config.yaml
head_dim: 64
norm: "rmsnorm"
qk_norm: false
init_std_down: 0.0
optimizer: "muon"
warmup_steps: 200
seq_len: 2048
Each number is 128 + 24 x the weight over the matrix's rms, rounded and kept within 0 to 255. Layers, rows and columns count from 0.

# layer 4 attention output, 512x512, rms 0.0933, rows 109-157, columns 192-255
[[125 142 102 129 154 122 124 150 134 159 134 135 154 129 160  95  78 139 117 155 129 116 177 156  99 110 136 121 152 142  99 158 141 127 112 199 140  92 141 114 155 133 119  78 163 132 143 110 134 113 127  85 189 158 172 143 157 138 182 137 111 114 128 150]
 [126 131 104 126 143 140 177 104 131 119 153 127 135 174 146 142 169 129 159 142 119 108 148 116 155  84 155 108 165 120 135 125 115 121  99  92 117 140  98 156 118 128 109 130 112 189 118 129 149 119 152 117 121 131 112  93 165 123 168 177 103 133 124 144]
 [152 134  75 106 135 149 124 142 137 114  87 147 127 117 174 103 130 127 146 177 113  68 153  94 157 108 175 140 130  98 141 159  89 122 159 113 107 146 144 121 118 128  97 118 162 147 143 112 102  87 123 132 115  95 118 146 116 105 147 143 105 116 102 112]
 [159 123 111 117 130 158 138 130 146 118 124 126 114 114 102 124 133 154 111 149 127 151 102 129  97 121 133 120 170 121 109 133 136 147  77 134 161 101  94 142 149 188 127 121 111 130 144 167 140 143 138 148  74 100 125 134 103 120 165 122 124 141  98  85]
 [115  74 130 159 140 120  85 125 141 169 110 165  97 142 114 117  69 112  95 138 182 113 189 146 144 133  71 146 109 101 118  86 164 164 125 135 158 126 141 146 126 126 136 141 150 161 106 128 142 120 132 174 159 157 110 113 113 126 109 133 160 101  99 176]
 [122 108 102 142 134 144 113 167  90 114 151 144 116 112 152 100 168 128 102  98 138 114 137 108 107 133 155 169 132  77 133 169  75 153 137 132 114 140 128  95 165  99 155 156 127 101 165 131 114 122 135 136 152 128 143 124 170 162 134 150 138  88 109 117]
 [ 80 125 136 125 108  88 137 129 136 165 149 141 158 147  99  96  87  86 118 147 111 120 123 142 140 125  80 155 108 127 157 146 115 131 117 149 106 110 117 105 154 120 132 128 154 136 114 172 150 143 145 100 164 131 182 120 105  87  91 123 138 140 125  95]
 [155 136 121 122 165 170 152 141 104 111 140  99 125  79 146 177 113 132 132 152 142 100 177  87  62 103 145  79 143 135 132 161 140 135 107 146 144 143  85 133 116 143 113 122  99 101  89  62 139 112 108  95 117 146 148 129 151 150  91 139 132  57  92 143]
 [136 110 107 188  92 165  65 121 111 147 116 111 120 150 140 180 163 133  83 151 112 156 104 144 105 132 147 125 124 149 122 123  76  88 126 164  56 132 122 118 126 138 106 138 130 109 147 166 145 140 182 136 160 127 113  97 126 137 130  92 139 106 104  92]
 [130 118 130 137 131  88 142 144  80 151 108  89 119 189 116 189 183 103 117  89 160  98 170 143 157 127  77  94 120  85 160 132 147  98 133 118 180  69 144  96  55 113 117 120 100 127 165 184 126  74 134 105 128 136 141  77 124 147 168 143 113 148 125 156]
 [116 128 122  92 135 120  84 149 171  96 152 140 183 126 138  92 164 153 118  80 135 149 122 148 137 147 139 123 100 115 119 143  88 101 141  78 144 134 101 147 120 154 120 143  79 123 123 155 123 123 101 137 121 104 119 178 154 142 107 107 161 136 167 132]
 [139 136 160 171 126 120 151 101 144 155 155 100 104 112 119 141 150 184  93 168 118 102 127 147 130 134 136 157 128 136 123 117 160 121 103 138 163  98 124 156 130 141 150  96 136  99 181 121 128  90 117 140 104 121 121  84 139 112 156 100 143  96 153 104]
 [118 145 151  98 139 101 131 176 160 123 118 118 130 144  78 156  80 181  96 101 123 146 114 140 125 152 171 107 144  90  57 178 103 148  80 150 154 116 150 137 163 110 120 117 150 112 147 142 110 166 115 150 126 137 103 130  62 161 161 160 105 114 101  80]
 [ 81 100 102 103 127 158 192 139 113 144 121 122 147 133 142 165  94 117 143 143 116 146 156 109 150 125 151 122 149 155 185 149 108  87 129 172 122 115 125 120 115 138 119  92 115  95 154 161 168 110  75 104 118 167 112  96 170 118 115 108 135 137 180 127]
 [ 88  86 146 138  48  98 102 111 149 119 123 110 156  91  95 102  77 111 128 131  94 145 117 119 116 139 141 138 107 124 134 122 127  77 142  84 118  66 134 125 135  87 114 147 198 129 119 111 132  96 109  90 121 147 155 107 159 153 154 110 121 152  84  96]
 [106 134 117 144 106 133 120 145 160  73 107 154 131 137 107 134 117  87 142 133 134 118 129 139 103 163 140 123  88 130 178 144 113 130 111 137 109 110 108 141 170  96 132 146 105 150 134 120 184 126 115 172 142 156 119 120 108 188 145 145 155 162 122  73]
 [134 130 145 150 122 124 172 170 168 127 116 108 136 134 116 141 125 125 161 112 146 136  63 131 121  78 109 133 148 153 105 145 129 149 167  90 143 145 131 146 129 132 128 109 121 111 164  74  67 128 130 156  84 110 119  90 147 123 107  93 134 141 121 137]
 [107 109 143 116 129 113 103  79 117 124 143 138 140 123 128 170 144 165 142 104  93 107 165 134  82 186 118 114  77 140 148 196 159 149 127 181  43 118 137 107 151  75  84 123 163  62 123 146 156 149 101  99 140 140 158 115 127 101 143 135  93 166  94  93]
 [ 92 125 183  61  68  87  82 103 135 138 100  85  97 142 100 175 101 129 143  91  50 125  96 146 138 112 161 139 132  96 133 101 163  98 128 130 129 105  98 131 115 144 142 109 152  61 108 131 130 132 150 124 137 201 123 116 142 125 173  70 123 141 126 137]
 [118 105 122 103 127 143  92 138 178 110 125 171 105 140 112 146 107 175 147 115 125 125  99 128 132 145 196  91 106 127  75 110 137 155 197 197  93 119  83 136  76 153 101 124 103 104 186 113  78 114 121 124 118  60 147 104 103 172 135 128 137 132  92 117]
 [ 96 193 108 120 159 115 123 135 153 157 129 138 128 105 124 169 141 131 117 130 162 154  79 119  92 120 138 187  94  71 162 159 104 176 153 122 140 110 153 185 130 132 162 111 126 117 189  98  86 139  90 136 147 108  99 143 143 150  95 144 125 162 144 121]
 [125 117 163 115 119 152 139 106 110 131 122 175 128 118 118 131 152 149 124 114 170  73 170 145 135  98 112 133 113 116  91 160 116 122 143  52 148 104  97 129 125 100 167 108 124 119  84 157  92 141 157 112 125 201 115 140 145 132 113 151 154  93  81 139]
 [107 148 114  91 137 130 106 107 147  87 116 143  89 131  64 136 122 109 136  69 170 137  91 177 148 159 158 148 134 143 119 143 162 166 133 118 105 125 131 105 105 121 101 123 101 155 111 150 145  91 126 112 147 147 127  93 125 114 127 113 135  99 114  93]
 [146 103 161  89  80 131 119 151 110  98 101 126 131  89 144 103 104 131  67 104 160 111 126 137 208 123  84  87 128 166 130 107 164 124 126 118 118  87 115 130  95 165 134 133 170 101 112 143  95 105 109 104 164 116 140 140 116 111 124 123 152 164 106 173]
 [ 90  75 158 114 134 127 106 141 177 139 107  97 122 158 123 100  98 135 143 108 154 149 177 147 144 121 136 131 120 168 153 108 129 140 143 153 134 130 121 155 123 153 110 155 216  80 169 146  92  86  90 161 162 119 153 136  84 115 110 156  81 103 126 135]
 [156 101 125 101 180 139 116 129 132 122 107 177 123 158 149 114 132 163 155  98 174 160 140  33 130 111 167 140 134 133 143 127 155 147 129 141 112 119 100 126  80 175  92 130 158 146 105 135 146 155 108 102 134 149 152 126 146 140 159 149 128  88 116 136]
 [107 175 159 175 116 133  81 127 126 138 150  92 159 145 106 115 119 126  98  87 164 151 115 145 143 176 148 151 125 112 105 171 111 123 145  85 131 116 109 146  97 135 115 148  96 162 180 182 181 129 156 166  87 124 160 123 167 133  99  82 116 156 113 115]
 [123 138 122 108 109  73 149 134 118 123 113 189 143 170 174 126 153 154 155 122 109 116 113  99 131 145 155  84  92  87 107 140  99 153 164 110 125 170 137 162 100 107 118 193  99 137 124 101 116 126 102 109 106 140 128 123 150 113  98 129 133 109 128 141]
 [133 125 144 135 139 126 114  97 109 126 150 177 127 180 137 125 105 103 109 150 101  98 134 129  99 107 145  66 164  49 104  98 145  92 136  74 129 142  88 119 117 139 143 149  93  95  91 123 167 110 132 103 130 194 133 132 150 157 159 156 139 110 178 153]
 [137 160  71 173 138 111 113 124 121  88 132 100 150  98 122  89 121 126 137  96   0 154 131 139 109 180 144 117 176  89 143 113 162  94 176 108 116 127 109 111 118  93 127  86 129 120 123 125  82 157 102 114 151 196 134 122 102 134 129 132 126 176 152 157]
 [127 142 115 109  88 117 108 150 132 112 110 139 142 133 152 110 125 138 172 133 140 135 144  94 135  69 131 149 111 122 143 110 165 123 135 175 164  68  97  90 144  96 136 131  91  84 117 107 146 118 129 135 107 151  99 134 120 123 105  85 109 151 104  85]
 [ 60 114 131 109 107 138 120  47 173 157 160 124 171 141 120 135 179 140  97  66 133 159 141 126 125 116 125  86 143 128 127 117 129 142  91 169 124 148 164 160  99 155 152 124 132 181  84 109 134 110 135 116 210  85 116 103 174  96 123 109 129 114 126 131]
 [177 138  97 121 135  53 144 150 157 127 147 105 154 140  87 107 119 122 146  78  70  87 144  86 100 152 153 174 132 153 119 102 125 117 135 124 153 151 114 166 132  84 128 104  85 108  86  73  95 109 110 172 126 116 131 145  95 154 134 121 167 129 138 137]
 [111 156 124 165 111 141 113 114 125 189 170  87  87 146 153 155 116 120 129 116 131 123  81 104 116  61 150 159 121 132 139 182 142 120 127 160 117 145 117 123  97 169 153 145 136 152 161  99 134 151 181 157 159 148 172 116 105 137  80 128 130 119 117 125]
 [115 154 140 185 152 108 101 108 107  87  93 117 132 150 178 140 115 136  83 167 126 117 158 120 113  98 107 152 115 126 164 124 136 162 133 103 132 174 141  87 113 176  86  95  94 139  87 147 124 148 107 156 117 150 132 104  94 129 110 108 172 130 143 138]
 [118 137 124 109 104  75 128 109 134 109 138 128 116 112  97  85 128 193  91 110 134 135 159 156 134  84 128 154 149 132  66 108 115 126 147 143 115  95  96  63  98 165 165 142 110 118  79  95 129 141 129 149 139  95 176 142 132 142 171 164 166 116 122 113]
 [155 141 129  95 130 163 105 139 118 105  95 104 121 141  91 157 116 149 154  75 181 130 104 153 121 117 102 142 117 138 192 154 140  89 101  90 148 149  97 104 162 112  88 106 141 129 181 137 126  85 112 163 134 115 106 139  73 114 111 157 140 134 178 123]
 [131 139 108 162 162 108 128 175 121 107 105 152 148 130 137 157 130 136 143 121 158 146 154  98 166  95 135 171 110 150 127 147 126 151 156 184 127 133  98 117 137 161 156 109 164 143 106 133 139 108 189 113 126 126 137 126 111 145  80 160 123 184 123  99]
 [151 125 116 128 138 183 146  80 137  71 129 159 123 187 135 100 163 126  93  90 178 148 126 131 129 134  92 153  70  81 139 132 132 115 140 123 127 110 110 192  98 184 114 130 109 155 133 121 150 112 130 122  69 172 113 166 133 112  91 144 157 128 146 136]
 [139 155 161 119 100  98 146 138 171 128 149 112 146 146 133 127 130  89  73 141 134 114 138 135 155 119 108 124 151 120 167  84 151 109 125 147 108 148 139  88 153 178 131 173 114 168 104 150 136 188 168 114 100 139 132 127  92 109 168 154 136 123 150  99]
 [113  73 114 160 133 152 155 135 119  87 166 145 159  87 135 129 179 105  74 157 154 136 142 114 114 141 138  65 127 125  91  81 137 136 174 141 100 103 169 116 105 155  79 147 108 118 152 165 170 131 113 131 135 101 110  64 158 148 150  98 119 138 111  93]
 [117  98 117 148 125 113 122 135 136 134 114  92 142 144 110 136  66  64 157 159 113 137 137 161 121 161  92  98 104 136 101 105 149 165 133 117  75 157 120 105 153 138 137 113 113 110 126 147  99 131 135 127 158 167 139 153 155 139 146 132 160 124 119 128]
 [147 118 137 125 112 129 111 124  94 148 106 157 146 100 108 138 147 145  72 115 141 138 120 140  94 143 147 124 134 116 107 168 111 120 118 171 156 114 163 110 133 153 126  79 138 132 158  58 151 161 122 102 120  96 149 143 141 140 133 136 129 157  77 148]
 [163 115 129 177  96  91 114  79 136 155 122 129 123 162 139 113 104 117 140 137  93  99 145 168 141 122 120 115 140 121 130 102 123 142 106  89 167 113 179 142 116 130 139 158 152  91 101 133 176 138  89 104 132 147 111 132 170 164 128 148 130 171  87 129]
 [115 192 129 152 157 114 106 135 142 141 131 128 105 137 117 134 119 137 151 165 134 145 133 109 163  94  62 110 100 124 139 138 161 160 132 104 156  88 110 108 134 187  84 102 148 115 132 131  73 122 143 131  79 123  61  91 102  72 155 100 102 145 171 143]
 [ 84 108  56 154 140 127 130 105 165 126 103 134 134 144 142 138 115 172 117 135 105 160 143 144 149 165 151  80 174 161 136 109 132 127 156 103 161 106 145 156 110 132  88  88 123 129 139 147 153 143 132  65 119 140 106 136 148 126  98 152 152 120 137 120]
 [126 142 102 101  84 180 142 127 135 132 101 104 125 105 109 151 149 138 157 136 155 142 148 118 140 138 138 120 135  68  77  89 104 125  97 126 124 142 114 122 148  97 127  82  98 123 111 153 117 119 119 112 128 134 164 132 137 116 108 158 117 114  76 132]
 [146  83 105  67 139 121  56 130 199 129 123 121 137  76 145 142 154 152  95 118 103 149 118 130 157 126 128  89  94 131 143 141 112 145 174 106 122 102 188 131 143 145 110 142 147 100 144 144 190 112 144 117 113  74 128  79 144 120  94 104 110  86  92 100]
 [170 141  86 142 127 126 124 109 125 142 112 153 125 132 144  63  87 183 168 116 102 100 137 152 167 176 101  84 170 113 126 132 116 153 183  83 152 119 174 129 125 128 120  95 161 134  94 131 126 106 130 109 118 166 122 152  73 150 142 128 173 120 138  73]]